Weights of a small GPT-style language model, trained from scratch on English Wikipedia.
Size: width 96, vocabulary 8192.
Architecture: RMSNorm before each block, biases on query, key and value.
Training: a variant of Adam for these matrices, 7057 steps.
Each number is 500 + 50 x the weight over the matrix's rms, rounded and kept within 0 to 999. Layers, rows and columns count from 0. Numbers have three digits each.

# o: layer 4 attention output (transposed), 96x96, rms 0.243, rows 4-31,36-63,68-95, columns 0-95
# v: layer 4 attention value, 32x96, rms 0.223, rows 5-31, columns 0-95
# gate: layer 4 MLP gate, 256x96, rms 0.191, rows 0-8, columns 0-95
# up: layer 4 MLP up, 256x96, rms 0.175, rows 0-8, columns 0-95
# down: layer 4 MLP down (transposed), 256x96, rms 0.169, rows 0-8, columns 0-95
o4:540387501454466553449498571447452481556450414463604480358569472495554420550586538450433450499538507465422565457547470456498464403600550516496536362533562404505484412521544457541449420618449597541438615524524586504581502531489509488525507388543505387497561573440414507448610507463575574518
o36:555434514448494560444545578454476510509510459487610510431540476503560453505582527435455469491507500466454540472526488551465463373538541541484499400528522450469515386555533504518486406599453590563473610514559556494606502531513524505452459416577471452508566583490418483440574533475566570506
o68:478439505486461581427508563512435515535411446481562528393567483500513450541486522489395561474433563428455575453531450512506494471553520409480448452470506441465494434476498517507425443579469590558466550487574554509511466561540432523406481482536524480497571569457447552467554537460555519505
v5:415523529423413471541547516535408430412456605535535562541429534576547486542468504516422495413491413432535513445592490516443476564483421490509456421570506402448531522493551536497512501494484528506491500488567537499511527495464466467549533466476531477483378538483423518475535489493604545474
o5:506537480554441594615536557443408527621548461498445549583489527510394467610453472525515549478429438460512550503644457559437333644414407482437420343470429492545563530511465494538567495454530491557535487512525417455595487496487448490512451538382538530510461457494518513530521597532609492542
o37:519513462545457573571532529453433488554531461493455529579478554496457495597426514552524561497493431465506531500581542445473373581422437460461423384473449522495518536518477483527550486482536484564494470493505462485549498492478461497505447522425552531511457454488517499527514536538544489544
o69:572498499518577548604526566505429506579523433492471498530507561510439438569459478503533539527462420452487549514551479483487346518431489439510462369452464483532577494485522496459529526422484489544461571533461427485557543506473421487513499488413536482510440468468544530463516502518531501553
v6:501572535493501463514420512453589510459474551496479575444457557464524509514468575508553575600406522544565495456437510456458508477383605481437522564490434451500465488513502408465469548454530569443611483536609481500577546469542565573443549553515552448443461505507468537563600493547408490453
o6:519382525392458526574337511515534547511587532392552547472551477435632449510445543473580441617437526489513591499526556497502503500575501392347496550453490522395402468484496492534478565475446561447456511490538532490545523482497553544510460622457559524468523469496514494439485512517544450537
o38:503422493441433520545414544498527544488603568433595542489548496450618523538466556449558464570440506491505582491462555494464524481512508418382485540433429520430426487474484499507511526510468569442514493510556493501540512507527568548522480620484543500493516532499461491488491535536504478502
o70:586458488449411529502436514574415552537589525425580532555566460487573507459434594455554438591381614455555496526534588510535444511576496410415497547460492441393441440505475521499454512481492522474440461494560450502524537521530550506559454569492592482456500455476485497460493545493462467531
v7:431489481506510530516545468556503462573449510558410534514535442480482491451580434518415536616502478533518427460481478581573565487482481511554539456521577486551392426496423553509497517416540488447537528552509500487390501572406539479462430557505524472486525422459443462529556486632463520498
o7:504401528522509550545554453556574476518364358490428587378511534544434539431505511511484505569447491396471485473466566565521449423561570400541469510441517492641419508576581570552536506450568485355479520579438540485432550406368633468470357497542469526536496456473454473484499527484441580549
o39:500442553512515505469540480548560545516411430488460543424490494535451522423519496538474523558446498443491484558466542550491515448510566444545465465424500533619444509529564584526501519428511476398530496551446522486393533467449588424444399458530486514505542452488493465520481531448486525533
o71:464489498464530530557522416564544541521435470535436577455526569494451500440512503512486504575425608460501524449452470555481509450515551412521448471409499490600470530541488591494553475445526465418551502537492513532479479482511530447417445510540507578524552462528424497462501474484499543488
v8:510483535461483517513574481550489551494501439547523414532487446435562491618538506516568536508499491461516491392394484515536553484483456529522396445472485504464451520573498564535531397466471476505513503431420508546557555487534421469532531510406518382451535501508465450520472537519502504404
o8:534459482453542546568497524550449526571517487521545451466489453572458585525516533523498471440451511503494491438459503413501511507496515506558396495477497503504434499480471522483582458532646531511487549474359568513449554585528458528537470534481488506451478553578445579375529607443433565418
o40:486474477484526516564485492566444548560538530538595489484491469544472559548523513533464478481452487488524507417472538434465516500492501497559415474452518505515475487488464499491551489519581516524527545480420559517488546552536456482523449563459519519465545545554458519421518550449470551476
o72:488486459473558536487507512586486556498484512528554470508489509516449547478527518506492490461470458503517518470495539486434507535482471573525446480475537529490509533423487500448537434526544514493543553518455541585508514528554505483454527529478473526484551494509450499416542598488500533447
v9:515438501525524605482549508570549623524460430499514449562462451442540534480493590495418512534493431459515468456397475411423563440451545481581476487492437494486488485583459441603503509436467510452485476484451530506516582450527422552436512588472578604564412532530479440491527498515564443503
o9:399519507473539489620444459559501493482460566521475478572524517555609581488491489447497498491580467432545473476575514462485538448425488482444456500402497581458451502522442481514602522442486484457408523529441666473444576477607498447479535602532487466444496406629587485471446518478452535459
o41:413489482482502497610422463599501527506473562480530459578532507537629589494504494509486523525553452423526518488542461506433524468405511484478462421423530609517484539528471419520603553439516490472456519542453624484459586460587509477518523591505477504446528464577556460481423543481466564512
o73:460543520466543478518441444569479566476454592589514452597517523519579561491536511482470499508587480445570500548573513530459552490416466542496541367440517504544481552562451421490584506506471468451484506531442622490526545479560539455499566569492471444457547439622515435483478505495507586470
v10:508544550480469558536622482551506398476480495491519530459417507497453490548527520561447498465543451471474483556534499487536532484435370507473498491423552459562359430462463627605491517501499516501527447473535502496491579584457457589443536558526438438497545513501475446566428479520512572402
o10:566603528487640521545373509558474500495456490602456512430488500563510441560461548573422442409476421449515441540491461524535409554493564470506398554375544486609412475501481639638500462511506453477511435420536510491533477557484444460456422464429480514555432460479416517517468523472482431507
o42:572576539496614534502433496547471497487454487558456484415471486501532449544471539560438486441479456456491462552488540435545448531521548507535433478377511479602439488486497583581529450446501444497545430438513524507503505570464441422469446457430495484543486472498476501494468473489475431505
o74:549560518432613502546446454542463532469466526599493479509576540513493438478459534507479423481491420441559483558477461500453430527490574502526432565424573483523504481498451568578522473453499484421496404507490516517552500539491443426492434446448510517562489459552455508460476475424473469528
v11:506513517408552471531438629509524590438555528484530459407468488486461503412487503529456499510468534519496449490446507541496458488466424520528480529531525506498483454504564524583591532453474513452497534442537446469451454476504519438567508433579474589496495533477583434482527516473511503460
o11:527507591553493502436464516515462510469538450581567497561503480506545570512484506430505456528462521409500405504509455507462499533474450547506589432614550467439505500522549504604526594435491515582484459526568525442516495515464538421512434363490430482438582474431571458486454461575418524482
o43:547489548499533515445462517548487514478518367554497484512502501503564572470488497466503485519467530434485402508531471531522470508499481520501552469614550519455539520531557487579545566405507536563450489527555480443510519453482540493478473366506407493481588494474554502456450536603427514503
o75:567491578504511506486465495474512509456525423540484499531494485535547536549484514455460512517515560438498411450555426507536498499490489467500559443624526479447480486567484474544471607500496550611469453497518548413501509511462488484492429416514487517487535512507588503483499432598433551513
v12:410470514583476544457415525529433527471499530464499452558607518478497487498448578547551509508529510472479521521510534543569449533383579464471488456610476470505443408544445583579575469529474496502495558554586543542544485561471454537483509494511453490490505542496432529516440479475581475443
o12:551519556513407515565553527581463578471522517622452571449507502403481508518445586501529438511551498510457402463572492545600502571454523575458561413436482462523480503532486578568480470521510447482499457422483535504515415511585403477503498527576540474563632571479492578485505508476525430457
o44:547534544513433504552542504536461550500515500563454568491542493393455523533445532527518473546573472494487422465546543507590500550448518588450528462494489419508491546518472569534528478520516447513484464446510518583517445463539429460507504541570549477534586531509499510433505445508514445474
o76:560480526486459527575554515568501547489460506531415571408500450407508450469453516440565527549557442471472474483500535451524470539449528594438544482498500567492484505476531569566429535504528429489461548456458524519463504490536408504460516515546546466574528557433547543439604533510544431541
v13:508555468511530517418502450579461492494469616452456560535426528451391529323532516528602548473425504523521530512443504444465510480504557488467520607492449478497424456491544504503437534431466552524435477437493482494412442495437586467489486412492464478488511520501537439433505506593476461560
o13:525469459539551441526548433624561489467536551407506566485490509469535510443524504521623497511490417515452459549543469496338517480520477447481484539603497592518445512527446427477402513413444590457540504475551549445420579440444496298546467414458572543466544513497503506531506432573523298542
o45:522484479514559502475537448615569500480500529417509566483452527500529514435522490507588501500447444540515523530545506520383493449528486457498465489569443623506447471523480472476424500411476570444525455477532512481418556420458518363517498374487507518449559498486493521534500509572533367570
o77:524505501573533429481543521562593478478570551461496508463491497485522480494515506532559452490525505490522429488515495541448483499428493438483471441606547606512451503586419436483504580470451569510524446463530550506406582493483443370563443497544548538459495548475490512473508471604477363499
v14:468502456510588446469444499454460487491502522529504551495414476417573446470520454541545521482426493479466539463469446569500531492412493534440448471485494548458497527499599587472513453555492524424472573523420547501600442472500513572494567499453588586551574506485628482511452492544455509516
o14:507534531474547379529452543514554542569580525405585463531476398506448489471551537553504457494419441519428551467407504512422531480531401588485466431574539571459479470541547587609396475490540455480560504540468500542458466443486540571475591457360494527484605497578503526377486453532492585578
o46:502535544504526503486475503500560558537527515473585472512489437496516494485575542510515475500420405512495513509447519481415513487496420572491468515614464585457470450514531587548432511515528457460492512505446493524476472472472531562474593455433473540465567530569535530412524470564509512518
o78:482538443505509499489521514492574565498464529487565457535450419484410541479558543561466540502481472483504536495477555501460520517494431607437457506555515499458466511495522549498432473486503468488541513510476495599503482470522526531513532493442487523447542498491479487407504565549512533494
v15:503352399487518507368496481487396534485572560604471535445460523553483516452524522395447522469553309507550524483504482419512505521451504428515487410500619522633516506505539565489468479513502510569485511521542540529407569545467533340518453494475473516559469487527554499502467511412407383560
o15:528471476511341571463606526437499658438461418518556413582507602493363496474508481440471539407515435469475547559596493578490475444451510474537460523540640468596448539562521537422503346487427498495500553564478521441434605472485489431600481473525470400557495460525638422612403477470477479581
o47:549468505485349486439557523452463597444492472510508442612485539527370475467495478481490503470481459504514514548545466581491472475434556519501456479576620478557457504527545543425474397484440504504507557567510550505381557507494499420547501480566472457534504468535556436538440521404507466580
o79:520564494564406574587500550466509559520477465504535515541470512475474491519456499517521571508529500490487541567528481499538488432456534488538413514644450437534487576552507540479476424479469487512490559530490523495466570502496475526604482547499411407498494553510538406547436522537458408564
v16:534522533460581601455486477532504476520492446498443511517413513485477466520497452541537481370495454488434488616522465406449568437520534496480489500521468446551464470453498455478444523472469500528413508567481512457558498441582521506494540484528551450487558496501447504477483489497553417583
o16:507566448427526457444436542473496501542443592433323506487526536508622473472544515517520503455555429507470519521505459466405498390537517509437421571523457628494511515398500468373476504444511472460471526472477511450487603464525384516452558399492552464495422459501421541543479504569588460551
o48:521551480455525509449440496489516500546425564449379474468500525517617473455560543470531473448494446502496513559513410477432473408535490518480446515519455601514510454430496464424474539481506436448492512495472518449506563505498439529479564386501487467480470495470446545551490509539546491517
o80:494522517534466460439475535429471537559509584501412477448542484484530608478581544559483452468571424536552475604492451523502474503519492548455481528498495507493513531495498452480535513495503480442492447475466519511524530464564505489575518402514521475446518441515380477560436556467596487488
v17:549488583477541473508418476495453373422502409540490495558627498573472546482539527504459489536513549523473532526394503515429491492474568492499544546519474465571540505510640537491568496515448409511485584422470537489449603499428528571550540468472502516472510506516542384413553481525550381483
o17:514631417485473523580527424470491472420508413491574498541508474441551448485565449491516522585509406543596398472389506489483435499595554641464573383537525572494505529514572432478543478426388528475565500484503595497538620671466501547508432445528497403513535453545594538497502504559659523444
o49:521592463478414463542531447445513481484481444481553522487511468483477488468535447462519491558520421520579456490394545469515430485570520598506570469531497533507473511478592510485515482396442552479556507487490550526508564633460519543503448453535540430520501464531567501517499468543598475498
o81:487640377540486513531562473464555432451534431501499512493474424460527508531501477482537468561567433523583416473433509462550431487541534564484494451578512558510502539533556437536528575404460508514530446472474580420533561580466483555526462499572522480572485470494566519510485473548594503485
v18:476462489515490426503481424463541482402526538478585498516457487533533449498521571539469510526531502489518485496517520472501528524487492483439484466431399487569406525562442444543421480605449461539510452473555433511498377545484592487505604444506494535525586550534499477513447495439398476610
o18:514440535537403429488281562485422474524506595525549579501489497491525456477591521543464532513445491551533511490493436542492548566471408503502549533481569421515436496501563398521463402508437555571604483418505453541493386527392341451463532522530495469520459565602531503524502490513541380584
o50:501442530502455455471382535458476452520532592527553584505479504499480497507532541487484535512484486537547534444498527501458527530464483533503497525457513430483430481514514470530483428513481560546604469429525485556498397541410401484455500499533542481545493580581505517503515521521515432571
o82:490485593529471362466364609576382464533519534521505548473484459502519489457545518467480558488423435496545503487469500551491517508426445476541470553516514426464473488447553490500409449443489548547602437470481460515456441574467387485476507541526444448479457551542539512506481509472514362549
v19:627517476489504573529518534530509569478528527522493458574428506491402561497570510501560525451495459484561492469452495424446478488566459534494463603502545497562545545497480463488537500511504508497480532556452517465527504525476456399498411511500412598438521526543359455488507499602543622564
o19:484494474514530358488553517532443499415455475532506581534434502460510546454542445500518499434535507470458566541509475377296491504425568471506509603501512548586532520466404443484524544589494509491544575536535518487569605472518499436498439393481538524401508481441486456505580475480528525452
o51:512501459479560421509575537551458479395447496511489570531427526479550526427546456525507487461500536469456588518573506495368452449448476466501513526495549580539551497503475416514516507540524535491519534506480519493587604467517510394494428427511480524424527442449503419497541493461521558483
o83:475468545516528443506532514480403466453442456500493541510508554510559474489545499519531414423538544414447508584534484488413485563447562480576535531467487482554541537524397429511565523569532539493511517505444468478584541500540517486527462450469463440417518523490510484556511482434496553376
v20:590380482453471461544428524453483550479560536513529415554541562500474543495494493448539501535481426538554457461503496426538537495467436483480505570419529538455490400590478463442442533467628460460558612545537596506498552537442558506424497451512437555496558506518514482455520439418462472490
o20:576476523472377454473466498496533614410488414527613543606499653492512459476567427455541361520491494554601464526532484465534527547503519532503497500441689527487439543474560485448446459595437473500486535515469498528537536492499623530430531484544482434486520527434478425514496419490461500538
o52:571477505468393402474481539497501597449541443490553512597502610511488466475542457442530378563474512560588444557476491535534520520454544528469499506455658509466452528478598507482474450583483509491478509524518496576513541481508591486472506528577496455484505503482413449501516460455459539512
o84:588545527532420448538515489511503542485539403499546580558509583507567435516510430460627379542470555517565426550485451465558509528530502486512484495447570527450465517518545491554481489529499494542486430504501438485522487486541591565492545538577544488467453557459487468487498479491458502531
v21:477580528586438472444593515479353560429513543554485524505562500504457487427646540575489510594510458534543458461548501535417537567487517477475548467533374552488475530576475467526581481496489530499510515537509457500550531565497579505553498596471582490504474509586512479499528524480465612566
o21:464390581623331531610446496499496495472509513571551517498565468476347456452516443529451560513515416441538551525550545555422432482533341448537548545500492575490482558599471463620537596514534516476583474527537457481573501489514562524558425552531556519441589457614491604402481448417495381474
o53:443412565583392519570501500498513510469507518551527522490544490452413490445483474556428556509513430474498609502510568559429478500507439452527562532481468599474483558583457452550533551479532547526573513542514470482538503480519539560531477545511559493513576498619474525432488515441490443494
o85:456476570496454534568469445577479514443458524532519464500526464463413419426489453509440583535521457443510580489544521540388442421495443482520553485513511563532518551517485466496502582456513540508576518531516540503537600498507474516491475527494537480437531519584478596394499434478454427544
v22:508432589415463512420413528445555455499458526472508581570475466445631504421558408553524507552528522533514517549512482499476460488430518546449508545495505455461504424508404460527488386537469536468480572605538628474514440482433504428444485527497506618631493480523509444501449512508550554545
o22:526446563517516321509500489503413497542360493440442578451506479531570516477498509500505465566510414530581397462507546480480476461488481596455552481494498512534567473485435480593374410490431489531524576646636512535493490357472538481520559441465503520573629428508432471467541523421475592608
o54:560450563490530417507565506457509500532397464396487532474499467509576500446533513495532505570539444518555432544510542510472478463464483598457495465517474533537535439504504533579421420495502526523513520608586526550494517387474540477505539433493452524505612471559462462477517530498506550573
o86:511504505525488392502545446483473540577371483475426519478506475518519465507488544519519448539508488459596411543486487478522526537461459514435497498462482481546538499520430472556404476473486496557537488591527504532516471392484474508600533538490567526530580501544461529456549556460481577584
v23:454487588432497554517467541504597511467522494491539499385528497573530464493520490543554476407452523536491416516488497499545522518360451561546565456446322444499534512449549601500529588436522495466562533530503441484510520460516553508473404515537497508507507486509473447506495514579513546526
o23:567673616525426556401472446547510480479455429475419504435558446530617488516426465519593462481451487499461523513456554470487470448402470540528555511452412604454501655426571557517481520476557529497559511518667541471560471499474554521429354565403391490417509452482473507503499525587483512525
o55:583589581496458506423435493554520502486460400468443489395548450535611512489457498478540475490447542470449459542469545439529513467429466530543547494455417578498516599444534542524491543441525513488536507528582525473533476520489555528427391516402362452430507477503478490521466547577474517517
o87:557596572510475523444469458547471517496534458499481483481572494506590528524442492451533444526499558502495525489503451465537496474425483486535541494524498544474490586508495537509513565525536504524486499510551512442517470535508540500505416537412454502473519447552464510503477443510471502517
v24:460522363439485524561497537470496463527519443501515582526456546455572523459523511516524498467474445597465454378498491595384535501529462517453509565543452515644526534523484546470513496454469562441451516441543502479468515485466524529447503572424481428564543440513515544516448484437515505456
o24:506414513425366531578563469454566484498490445492515454553483510532506568535488481523565483398456431537497578454444470540480512531572493511568416483508524555453476475520512465693489521483489488423414480509552557398560624417436472515466477505499450608506510446550471517526487436441576513568
o56:477424513438418479551565510426579491507501476513512472548487515570518579526498494510562491407488436535482544488435398552449520522498482523561458510529464574439467460500503509641446564509475494433446495504518536413527579475447522498487513485499434605499474471515476500546505468440570507558
o88:508432532507434496585494473479517482520473511523493444507509443493516589544464514560511527462482509555481573535410478515550492530570528523563396489483488450482516479544495524645491557486515506441449506474502502438519569463509515514512514521500439553480473505515444492538477491447543486549
v25:475464530473430497526383480449482512505464458490590496491465533477608498420480447500433522472471431530568504504591491432541512532513426494460421593465491525574479508587555504420405525474471440566577548483374483528485582486460494466530490584487430469466583523538456476500525524475515547499
o25:545529511433385505461513503540458492514542492423543488540439485488551460468497475522500530402501520498524447498405566471391469521517529562539487524508548462526492477447487488424554513521466455511595529545614427571451594458443520460452519588493456448497343573504454521442474542425488587552
o57:542496503456407512432484508531496524507585476462536509537468526520564475501500499489489494460475524502564456524413604461430472529486534532524453494490533493489496457488520523467508528539473480518568494511580493601470588470485504462437499587517456460489404545513419507492490534437488570538
o89:513550487459452499512529517570499514511515463464552515533460533490537440521492480509523483433508510468510441460447525515471470518522511533508466489491549534459494484465466464456568465512487499539583497525561415592487503488494496460469524604542492491524424567476479505400492567506483529484
v26:417475453498495475513516507475546428489510508517494531448587400512472471355524515484592491589601521482443500480529492399532555460479559522467523367488536509570525474475514580486382568491558566496472448401461478494558503488561454488516612548518495528514441466509454477503585465576466483553
o26:476587510551520543543594499546503567523476512379533575448621485596504511410557520408442548425468446458413467490495426492435484265363553499447481533484494414459461432528503563498452528471367547591521441432464536488490481520461508680487502621544475491533494500469425434550535476567505492558
o58:472493511542488544509544490544521589507498533405551504429569445622526490398550515437476502427421468465441462513471411476484488382429525492478499529453450458517504419498528539458428558466408522525536411472429530448461489534479524635481529579526452501541475495502467488560543497506498500508
o90:412582428497492554526560491510532620499526614513571525511552530556466538466548550478404534451492524493496482445488453528448480375436508482398484553503510426513435464552510491534522554536383505561527445473519484476511483498493424585499463597545492544506505454472438449523516446571518486517
v27:488522436606489522494499528528430505526503468527355471521460426495462508464561424536428504562531530523475512593487481525575465505499428422471548489557548588462450417500544450497532527531484492546538504522502486465538456558548516408563552515600530452460562513512552605526505516445493542496
o27:495462504558514530548452539532462544427482500545531545512492398467466479412504587527350574531542498473504458498489511551518479425629460480498530585546592476514517466546567574388527568488550393503470461528455354468432473502486525441514586373573526437512518554376468644519477496469404576538
o59:501490520550532526502490513553481534432471459540478491506516435474477483410543551517400524491489537512460448547484439582535484481594473464493561572513617471487538458536529520390507544512530425488469495521469427451452468518484490476529590427557560428563527534423458617501503510457436538477
o91:482498536498432571572508513441509522481494471516498560463516431489473512433498565543397567513513486564493448494515442582518479416600472462451552567517513445510506465542563535448456503517565483490523477471523460459480445473487504455543494409552569503437523547459445627501460505472478579540
v28:579542361471513427498449494441481482477538504501527430442499499493493456570523553541419507585446432507423469496576511553562545531472553548535478529435520477591527490579455493557578456533581527491463459551541463529510574446408583535531450453521525538530618483502534416522487491532548417571
o28:551425496495465465433385532412536493512571449491529385410503455532445458417533460590440426607475556480468514588489525528576519625519538566513521486486571502609486485565562477567508514557540464543552545448481565509544488489439462475391451516564492513455515473598505375500350453549562436547
o60:554449519501459476409445537440480502497557485504534421403506450483472480455540490551428472606459555503501493530494611507532527545535545566474496488463573505592500502512534523526572472517504491535535558442521538536516496502492459466415470504553507528453593517591487407443404493532545442519
o92:493466482525473473449465509489545523458506471488493447499509480511481492451539457539487502604484555473539553483484531483487499563520534591489463529556516553447510488483495533505524480506491483503525514499535559602509507507515471467376505516525513528486542462513503400467435538556519437477
v29:427518499445483493537435362491468530474422462475550572577539462457437467528424420499499478456540531508496459467473468551533496539552491522502446558598496523471570511555370454521549665527444502433484455592577481482484503523502456445406481382445522502521551444487424533486557490475473407506
o29:460462471396458432507593451533383551579444520502414617565426621524441520463469441479549507634466556494505549484449468556557622573485492450520520520512400513438538538472491452440494525512504374433407468534513417462483571577431350511440500493553537614550550518556482505595466526541592567531
o61:421451488425448423499577505494462525567445518513453550590444605556457511499477469478539514539501546497505524507483394561527611530485512460531508543494456518426519493489469503464475534546492402414434465502530420451520526582465402523469502465525550607518539516526460531608487535510539552522
o93:461450566492503408480511514570414527579490498519477605495464590507486500532522451480562497570458522519479515485431382565562575531496499492504486466463426554487536501468514523505533492462522422459483513493496428458489512581499476502477510489520508581484566521523474483552496519528587507494
v30:523521412578429490502576483523629510475452599508512472468577565552481539528497533535509516474371471418450425436542501448550538593604513428440565553432502503486598450550496530537562473510539565501497518498485488521466398474491508490521508481478491469526523490448573539576498483603570439540
o30:447502492594458459466470460416574516518546463470624553414443466640501545584504437619500479577554572477400494545529449532598541624534505408501399456517528605585498513648509525519538565558501526506443579443457555542539312467496562459461535530424450541481454605507458513525515483508561317498
o62:510526491599442496464490502448492537494579489499579561462503488596516527577523471574492510550532527464384470530481505508533534578478530437521449515471497566544527532599477487480549529538506488485439578437488541511530347480517552505479528549435482514499473601492482504508515528527519403517
o94:478509465538517483481530489459493529479493480473567557480505517589511505507473444533487584587540576473400512555542540512460518526466533499499455474547489498506526515532506531417469505510476559466438581507460528557515445480539576468460558530462438470426463593499476461504534531493519369502
v31:475512480433448458545503504539502554448470401506488490534526519450450535518545518517508428573488562518524486531600498415520534544533411421522439527632415540468590436406486641510392490427492461552445514483555498504510539452585512379442358387503539446473470461556586501555471492487585492572
o31:474565534539365509435603444495434427508433560523437463586580564492437600456484468511421498537489585560430398495503503446497486554384454534560403488520525531399563484415475449382442506451471405537474500497563539475554578522670545451477340454497508568494463514475419554489472438505373411614
o63:474537498522395505441531469499431472474460464515412428536523546513460552467478446487421506557441618541460396509478479505524510563446474536534419492515517543408543462448480489400443476469466430519456513529576543490502530464662514469485391512484473547494486512467406537525500481495411479547
o95:482533501550405543477589467427525431521460518525461525487570552520502538548444466495441522550464590586404449425455455532503465521484421480466454474537526594429505460462524446454482483480500497517480548452539521479513531498586475469475419454513537552516509503480447566408526444546410428584
gate0:461495524478472595437444519479463427422475467536516537506531465557467515507534521420492447491477428525527508532363510498515564461584518513522526413566538483527499537514466473443481464556471555580500468537519526466506568511471451358497451430584555513512486350459536445522518480489502488459
up0:520519481501487492490503528519547577518503463515401459516515543466484442477531528574543549577447477527616457518461489511470508529546478580476556409545513567575458561504528428490442545490501479462504475510499546470515486494519520507478497561372451524574405452549469422487595499482580542570
down0:477446482478418540539553480515428466519583504421475504405586528536558437518543477534549406471520540496496477595548495494546577505493471463483491412524520566510508472515456543484493508497546549481469597518456486576473497460424473506512561448562461528488612491470493474486482472359516375478
gate1:457519496504474423462495506533453523545656471575438556509471586570386533588536461441445502488450494459475562500375554532501486440512492455601521508532514468545461534482555522544521544497465506478575506494503525477479482510499461524483501456461554430495519482413538423515463495448537496457
up1:477458519478412524456484492422465529483553511512494468495534582563418479630477531481475585548487366471464495473448503462474409472435491503545496530550517563467515665427527497512529501490483463471526529538504523538424518515548528518545509460479484457414551493418510468419456486522421500409
down1:511485491550494505432440482585530421526483505589463561475500623498503519586503491442475472504495509555500531426487476505480483401472481547601512486503453526511554459527440504480475498510462511498594552467441462482526445516379410446482509520489536486524481471451558519606472362531522489504
gate2:475471475592521513520495507416458463603486517559446554573431504499475481499549516472570476504476461523557525479500540369517462505437509465501533516567525442511497498515410506546458486559560438395488541545484566603508528489416492525491474481566592474488519586474496579494548430495493437502
up2:502459463576554493484501499455464459530451490522475565489458518528483492510466473503577488522477454555566543455613505435481426530429470468471547542556489454580548386499450496580454469554566454377522561522451521521520492504449488504521458519519585499497511586455487590487505443487481441546
down2:518516503522471482459492504536511491546522500545467439438468528470499455528516574463516503465524572479468479468454538441456496486487473492500519512481501408499506541515525507543524556494516535500500500503524525436516584545466529542478443493507571512420545576478478535506500212510546561546
gate3:497457454402550527534471435496522510521498477486587434508497461517491493476462493432489571561384428471501430510520506441526456473525496447477476399483509509506450389446488470408546497548506444530546493482414513629491444522519410521539491472495539465403588436461488500468513595563524442501
up3:521568548538393491432520501490496568436485469493546601470480473502542534440513587588447565439534450473526575536432482511497519507358493537471500503521491550541531548469453499498477490563583520506439490577580508507616528509470485510483660508512503511472418562505459532489605464484455577456
down3:488550541506439534357533441493522477462458427494554522429542484534531559544537555540491621441415485473544516555452488527553527494405484495524583513485502565493536454579436491461452452521512437514471514552510566519587522543495472539506522402484569522464538544526448392487528554593513514532
gate4:522511614509522490388538507513479568462381444466478421422534486500543523537409522466521478473430525524478490489423487415533476516400484496482595531465536553542476408493462491469523526562510445545493461486486480545395394445543477507431497503512433561443479522513470439543446566485591529558
up4:494523504543459555477535499490533567476518446533470466524566536468614594515529503415450493482509484495440486505595580517555568514424503556514523505571459604485492466465492466660531690504556465506482555538604491455435478477481515623475573479523439474524526488465468578477486476512485509542
down4:502521524561450492447486473480389587450544480525496467497574473492423642540452475490484470525479516542598548516513520559457459568381560468450531471490547459572437400488492521486527539519603504510574424528535494577469445545457383523444555500493492487425453512542534435565475590490586503555
gate5:592490569461465557444486433526613495466451550495503456490468427511443518450524529430545636437539455495439478556501528459627513532568517491464569572516476415476508426544436505523466514475559461399457486529407498533506423486453463535515512508477454454587484504476472436451520516504531546503
up5:603529538357506545499435456500517535494561501495633440563428536463571504473535486467532582543502513448476580493517527494572490494569462479495615485500591522606521471486448449476505538487539556464480487455532501501495503506474460467374567540483460542528503529495473481486543493510597565553
down5:586535566440481543495459498513499474482568472594501423585493463463577520519511448452492571494500493452406499549513524456548554450515490512458500570536506455540524545503515405508586510563524494519476505460329440549531481444548392535488595572497526518575410461504556493520539465488477600551
gate6:546409477459424496538472462498481483482505448516610611521418497569458507497554449504464517528506408499625552559434509385570544564449367458497443499407495534550409549592511509490509471509497548503467511447488620558483535406511463465459491565401547454476473516530527417512558531522490469519
up6:453468515556458503595514412594464535453515649475529481434502515559597435416462546478528490411388567497507532579532454555527475564496552492543564449514535419429514376515472487505592510518602495476523613516610495474612478522535486529530551445478471407453509509556470499473528505518577502479
down6:493444542543507507560484485513449442563479562461542575506448568489460500524459626556536444559438582521496514401531662510532475431409599521429514503521563570463564531471578481455534457459444400443510489553524446512485643549542468537451488552528540551496573477521507461578509545517501529433
gate7:540602496517501553418446408413553506472559505419391497467396483558550529436471490461491507559331463540436412608502503463503499516564522547412582568470501483410475467523514490481543499501515524444456456525530508534511450517470475487603477581529508457498449492437476487468573447469594475478
up7:528440461409537436511422498535406456472551514468590563516544490478569518462527477451506415556530431493536526562541549430454480504413466485572464466442460593528528441462468515459458497459506454583512503493515437468443533348561473558463506493442522544462504488544565503577490539473556482427
down7:524535424495417487489556538565530574541433439494579453485465476544601508471514472504540489488414446467491595515456401546562467507486461499492496492462564523468502491455440548465377511505484566503542472576556538507455488525575460517491531527499521472491447494520470530458512761507523469518
gate8:448527486428470544512489480432403488475507555477549450567441540532551563453510510550519561539428517504564466499511468538433478487461440510480509579536458484489467486470491497510496453537569475493507491552452519560588408545505552404473540550548538599461487487478376588505529464534506520598
up8:575504438566489496496486548536527549499402475524468529393556468439447427558501510471459526534519475514464530491506519536513447546504451525528530468392549548556551484491459584466498496424470524490470586503506515498491611498483462524497508444511480459460498536457515394432435533492507515433
down8:511435517478566523559495504533372520498430509492576459530527495488498554458503487516511489485455487475505585544497460496479482478466536537478500491405465547431513431478536518490511549520497558513445537480518460523511510514547529440551460422436475568509435484495516516472508683546470453504